From a checkpoint of a small transformer trained on Wikipedia.
Size: 22 layers, width 224, 4 heads of 64, MLP 896 tanh GELU, vocabulary 2451, 14.8M parameters.
Architecture: LayerNorm before each block, learned positions, biases, normalized queries and keys.
Training: a variant of SOAP for these matrices, 345M tokens, 5541 steps.
Each number is 128 + 32 x the weight over its row's rms, rounded and kept within 0 to 255. Layers, rows and columns count from 0. Numbers have three digits each. The size before them is the row's rms in percent of the matrix's.

# up: layer 14 MLP up, 896x224, rms 0.294, rows 368-451, columns 96-127
# down: layer 14 MLP down (transposed), 896x224, rms 0.315, rows 368-451, columns 96-127
up368 102:153175122084130141142108095115067106077148193189149165095084120123085095192130110110111142155127
down368 105:164080058107081083126157141154123078118170120108122063114084115129094184142072166118084157112160
up369 100:112150169097146177091140173190129155160142143106155107138058144097143152164141096116147101136104
down369 100:092121099156171139114102145097044168103169102167121097117105158161065022125173119168065132138125
up370 103:154128123142143108166158179127099092062150097132058073102125112146076124119149107132081161168101
down370 100:123085178101143175086083101110105162148154106138092108142101112146138132121169100167114073152060
up371 103:173123175124140087141137100111151052145140151044159124146159115170160132128189085084121102123108
down371 098:155189132145098151118101154149125132149118156125160155126095130072118161126180119099156157115150
up372 101:116124137207098103137057053112131120184193115108097115116125118177108108112097126076147161158122
down372 092:174133134094142114096177109099143109058106122160090147171196126101162150155146123099111150088131
up373 111:121122143169129162126087137110152152128146129109106104044107130085109111120102155152153143127109
down373 109:145143136133129137197108165112064107161119081144136196125073135151141126099117151077090107092165
up374 103:126223121129105126092096137140122126143174124099125099112170168087112155113191191136098055128098
down374 102:130110098156100124149098103138107125173195146114158147126114170086125116137120119095180126124110
up375 091:177141125136170087147111107093131165153065163094105122179161093130167144095108154093110130127119
down375 087:097115080156103156153147127151108101078156129109164160154149066080145108084181108179165093110137
up376 092:118110106120116143117168082150140075130165203167181124141194112105081075171097158088157101154139
down376 091:120100104107161099099103129148151143142102085121052105150169155184119125047169124105103108080106
up377 098:115097129140148086032125114149106084156145105121124164081159103145110086119124160127140135126129
down377 110:115105183164175111155092167144071155123140138114116098093127099080088109076108129084097135141103
up378 094:115129066137117112148111145113078177128111104095184093155110092120162099175129140188126141190114
down378 096:161146129142187173178193127162104089180132132212118082130132159082087128177184127136091138156173
up379 097:132182100102080132160150093166136142123138096140086178081121102129100128111101177182124158138155
down379 094:103141160120121129085132123097219124109135139130171117150129167062113120124126079118103136156138
up380 108:111084065097102171117152101175104149104140096125158123106153145115139120049137170130114137124108
down380 099:109140122053085102163159127087109125108117119088111113112089073165130095124164164186117148128087
up381 105:099162162136162130128101119132124095153108090160143072107122093107159127153147131127103138099141
down381 108:153112022166123149130201092112092134134153123096156093162140142090129167178130124153126144143055
up382 101:107163179109086123078213130109099094103154114094217148110107133133166123151091142164176111182093
down382 094:187098147124052094121132102083146151083152124097162129151143044129153058131157085145126112136128
up383 112:143072143149113133106122114127144151114121125084086088143125140085114169135125080163142143112121
down383 116:181121127127059133191132110104076125163100172110120103122121114082108141118093224113142104126199
up384 110:112142152142089114086127135086166054148102108139083115091067128181124112107143141192137171122149
down384 113:095161067134165187144169132101114143171177143176160167114172145137158188071107154122158167105159
up385 102:140164111134141102180109165113090118107098114132178116152131151057093088143129094092154104159167
down385 104:096143174171103130097116116127070136117141113097151089125120199118143107066171122159174167134097
up386 097:185162187131103147138168124080123126120120064145149144154150123141103098093138129100126145116115
down386 101:145036080169077080130185132172099159080108153105104155097146166152160156194123128088086195125105
up387 101:114023184134148163154197130077112091098123112184153134110149106182114146172127101119094214097102
down387 093:119140160145176169148137145150090209105162090114117087113186109082168150144118144168132096131102
up388 104:144189141097108115109130123149106100131151116144170153115113133170068108111063137098105178076103
down388 102:166164118163128114139127127119125119167124179009128093122149026160086109125108131161109061138117
up389 102:074142144150093152095067101103146115154098108107115111086149140147099094101139089080190107147156
down389 107:132129104157132091138167092180148171122125110151158135094140069230088125172192137121106140059077
up390 100:082194186039094146133148162108109167190067140180134193115137170145139148119113176146162101106098
down390 101:146115174152097123128118093147197134085114162132109106096131114154142128101112137104110107104120
up391 100:107044151108075155162164112083159112108121141056130104143190101113107111114114098175150071123123
down391 105:161104159086124105095153155109099115175135132145139162080113178117126153117178133142119153157114
up392 099:133155125157118058123099171118083097076068126112104087154100137088091094130107077130102112102167
down392 100:191152107111085102159166131138114183136087159123111120180090101064195091162107140159101141170153
up393 095:120106162070141112145122155162216110143120190066101109089160134164169123136105147104108085107091
down393 099:122117131171094150130088128086166160101058141153102146136092110131138105149170102146152153113120
up394 104:167089109176100072145114171145108102080134136119176116092096045106151137099136129171130130096104
down394 099:154122172113148087120075143111155208107158078121127100060069144157141163120149111107113086151089
up395 101:117160131138091206154110160146107157099162134063107105117128141138138169128095167134148145116160
down395 097:140157075132177199200130139102108113153141170128201154120191116079088130114115124154144107113138
up396 094:171129155170143094153166111097121161130157119154133170195112118142106145143137184080112150141108
down396 090:139107064200184099134204102127102162097122136144124169102169108195101139132128125158105123165100
up397 107:102140102137083090116077132070082130102215175097183145097116136186079116139163123173141169128130
down397 115:178089122122116116128139117188128152074131128128135135124103072154137120153118125113069146131140
up398 102:133170120105085106081096148111170087145099130156136155154131120133140089075202165109099140094105
down398 096:133112124160160180166116110109096124175093158133140111170092171104061185081099094140119103110142
up399 097:109112194073127157071137088152120140177140105093159126106126118143080133118152043127153139132161
down399 091:162229049174150124102070109119104053074103239122170143136158076103094112103163102074094118127125
up400 093:141109155128122123089069122173093181140137184177120091081138093127108075146081178124158095146115
down400 094:180115139166057152088172179156135152148083132141116111066112130123132169097155117132137170134103
up401 103:107116166098098186087107144148116119154109111125130139141105086112175148173089114168150097105123
down401 105:229132128083163131200115137109079134090129185204112150124148108068129164078108142120065119093183
up402 095:119156090184111081064178129140113169109119122133126163114129164132117171153105050155149094140134
down402 096:119069075052155102126176073153131192116133168173142139099161146106153105130114034093168154096145
up403 101:135131112137156111095132119147112162128128152121119145123061119118204136052119098131118189143175
down403 105:123126099227117072120143145162102130120097138144122154175112118072065077076132122137142123085155
up404 107:143138129096105162203122107184080100044124134093146147174129141125130073086124176088133121110126
down404 098:116095098149092108132135137164185172106127077206124104090172097130115151127172159138088145180080
up405 097:106119126183091149168092112205123109118197142138104112175086062137110132121091125106088135122091
down405 101:160123109112116077142110173105148098129033112102091204121093067100152192147145146145144119098159
up406 097:127128100094131113100129176136112148117120156065155146105115159132138089131118079110091110138147
down406 098:138151128140146138145135182098138131124124087179135157179106115146078156139179137154183198142119
up407 104:070099139129107169151132093107135113132164063098149174150110142107083167150217111114169080075131
down407 099:142144108161109118146106069149100109122158168104162082137108145126137117095102128102150129124092
up408 106:146098138142077163129133130105081155173147112118148079090134129128125083122094160094217104092161
down408 115:123146121124136158137097124121133131128173087112131132120083135105083125107173146091191124162144
up409 107:092168109093140129156110137144151123132154181141065105148135152077123123171173101176083120115216
down409 102:120144137162141142104132122128123107137104112078096098169162119073193126165051176132094099121138
up410 092:155142187118094101175132149138115090177137085177140146081149166130156128127162071127115122104166
down410 100:153084096160190125103101100110125086081142126182123162107117106097075077064095121127149058134083
up411 099:074103112037129148148115139156146174120161106149098066113093143092191137158144151147127111066129
down411 105:109117145116096104163078154164136095070119141182128108169135131178112110135092122135089138152146
up412 103:086131187164106082109123216156139097122154153145170170131091074082110132119166136189124113141170
down412 106:114108157142069142081093149184165065135137110113151093135087063087168100155141157128144141107187
up413 104:171081059093098098063117103089120168081139094150103160125122163185092158133118116129191134091144
down413 092:121034124093099136090154106138130141108094110125135123067128157131109167127098123106079131130144
up414 098:091097099141118138171182142144099141126089097175178185097188162068182157088154159167149123105160
down414 087:109138092114142088154110126124128096122163173130157122140096180161123106108168175084079200138113
up415 095:092147094125167105134097070103138084141181180104090137111093153149128044132124176115153143080155
down415 090:172169104095116132047112148078149112138112129157125118145168072138147083139102077083117138125125
up416 096:139096167172111161073119141107149153174137106149139169144090080164080200126096179205076119119131
down416 096:138151163112098126137145183148166155080089119110219157060148183086140140177093178089187129128126
up417 091:108147114154153069119094104146129187087168191147121148246159121125107105091084100148118184137120
down417 104:182126136171128154184114153128108137096155182097123055122123089133118122141122087154156108149164
up418 096:140120145095164145138122121105140076141107082106146122099129145129157098142131135100136136212140
down418 095:118146175092096124119081132124151121130140019111161105100122122161111160179205109129154128123122
up419 104:104104131147111066118110160169146049114155153156180129147145155114102109108090141135137140125197
down419 104:192179128120136119091162115108162164109157133143119138141077138151098130101172078124110106092083
up420 112:071107043082154077111084125125151139110136145086128134155130067144186108113148155080121117144156
down420 104:145136083098133125133097184158186087089116153127148125095119150142180149111126136039153099128079
up421 098:169140138132128151156148191105097144144107091129167142106158151106142092127115156137179121153089
down421 094:160134091147201208160152099142122137122121103178074173083052157122154169113094108119158167110139
up422 101:127151129092104071132122175122103079098135114203135104116102107155134094091120087105116134121103
down422 107:138106158141067170113160172153115077137164105089147148153121072141106131091184149128093146103142
up423 103:168151074155138182123142170043093159085098109151133089114110109119135099167079121131105121146177
down423 097:110111185088122116116126068120144100122117085095126158127134111118153115123156101152073142094141
up424 105:118203094120070072134148147125121172133056160179191123150126174094141082186092109196112111105108
down424 105:170101176176166142125135135118158184131099138192112096113070152131162188121185096150133142155143
up425 100:183117089150156082089100125118140103141142160123132159096161118115144192122152124141121083119103
down425 098:094124147126191137102133144162144033101116176088147156157157154116160145129144090108162153125153
up426 104:086119142173095107145131071122107130144147155155057124152123122083126069133106202113109142155127
down426 102:142121076165129102116136122100128104093138125088133186137118072099139128147080175104134114106120
up427 109:143138149144140086156104174178121099092146156102172129031138182064129154121147079139117154119135
down427 100:116145124121103102187135151164098135135116132150111131139107106113134079103162119082108149151145
up428 101:134157088105135087122126186117145170130133108101139118094150140139167106109121116155133114127146
down428 109:113124139128146164121138155214138171110169144121131097100158093171148120159099161125124123107093
up429 106:120110146164073114091069150100180135166155135128175140130122100073098101107160107135137141144129
down429 110:120130163145135102180108129136121154159142124134123083089186112149169108064052160158090127114120
up430 109:148123114108130116108084153119148167159155165188139126084164136059110121163148116116173056104130
down430 109:110088087124177165088074117136088120126138140138187126122105094095171153171117130120109123121119
up431 097:109137131094105080102130106109145205088110137141105144103116153144141078119216107162091154111093
down431 108:141202119104097198125160121150124184067057097199090149127125095143137162139139131130152121155176
up432 098:135134151094114133107150164130126110141105154091166112119114112120104157085123078158126151102101
down432 105:103123173131094119175133123064131161170170165153107152158130116085121118108142129165125117126099
up433 100:119133072103157133147076093160115157138139126122133176129181128148133150133195185106130182151083
down433 096:124081122125158172125125072139139133134114125157091166113157141133157144109169123167118128214123
up434 093:132113140163100107123136140110175105131120075149084084194118181134188120140118104118127060059057
down434 099:186134121155128083127123119134145111192098134174069042149145144119147178089107158137146126123156
up435 099:098133130124106166104040105124169100080148108104056094166119118093139142132098148145106130161137
down435 094:156092134184157136144128123130097113151122228133094115092107109164116133143157087109129097148078
up436 099:144150082119104138101169181144104104131083118159152161092090140090133133161089140111110122089123
down436 107:074159133154130110118134108133184127133084126125170134134196103137150112179159118114132133129094
up437 094:114171101092062107128104172156149066109185105130165152131165138147107088092125156112106142145197
down437 100:178098119147078110092073135130071108094164143130102103112172144144079095066178105149161162147103
up438 102:143155068096086142112075162070128148142115081087109164108173118161157107178151143136088128103110
down438 115:139063097142145205150132142120079125156112124089123058117136086166143175166141182162098146119179
up439 089:151157133141123179108105117163122117150159166131119126129136128110094165127164121144129106103083
down439 093:078114128135099179147085157114099163129109130161155025110142118147144112112144110154178198092151
up440 088:093189156066146148128122090115081115147105069128148128137161170142172141117149142078108136110150
down440 095:106100136186137141102099152124125164096150175145136109116057180099146079094087128110125161122101
up441 103:110140101192136075117125180167123158085099143109127145106149117175118163184087162149131075112131
down441 101:115097109187139130144092128145133183109095066122124149156122150190159137141140130121148079159166
up442 094:110137125109082082144127105106125115173164106170049123146174143079118189143145141108149169144087
down442 090:145104121108119161105056162057110159059127142044093111096189086151121092153095089133099105139088
up443 098:113126161154160099088160129102067160192135100143077113110103169132103117134209121143049166150086
down443 102:126058177124098167161104115109196138147084105089056118147109158142119183048183139105107152131110
up444 096:109171144094164145098087125116180107102084109143133124147115111146185083115107161170069141113179
down444 101:077136114163157080108140198166143150121127137171103111113126142151164090128110121094125156144106
up445 101:155146135139094137113106089112075121069155122169161148113104082105118067120195088132124179105137
down445 101:114162141137117070147088137132153168140102146060122106152104076150145115116189104083128079096070
up446 105:101104163142104109092135118083066154137137130160166132119185094157109109191142110126195177093195
down446 114:113151098169118122103153079136153189154096097069098155101100177086116159096120088113110095128114
up447 089:140092067109104166053147079067162100134130097153153140149111124134217107124118160172113072147076
down447 086:086094134129096115108148146135099090132129122124078108103152167123116146126121147086118114149103
up448 110:154096158100113158106093135143144150062139119079161127111091061090123071124072122109107168126075
down448 109:072131164097185143084137139126153107111124211171146089136159153099175124190120135130140106172133
up449 097:122145154141097137155124151106140098092062125134144139122138176097083132092121155155111158125173
down449 099:071138169130112174202158066117123147145133159169096105142102173193124113091125105134136156131142
up450 111:127080132149135115122118189163134120151101146095148095129122108116126167088146123138131146110074
down450 102:156053107160114101129130091128073135204115048114071093156062129115128071094185144112134100100102
up451 092:142150110097083104148121089085121118181149140147127113146104133168094097175157111140146104113082
down451 075:201133166146091109203096215083139178131116141116129105185153125082147154100109189135126188158076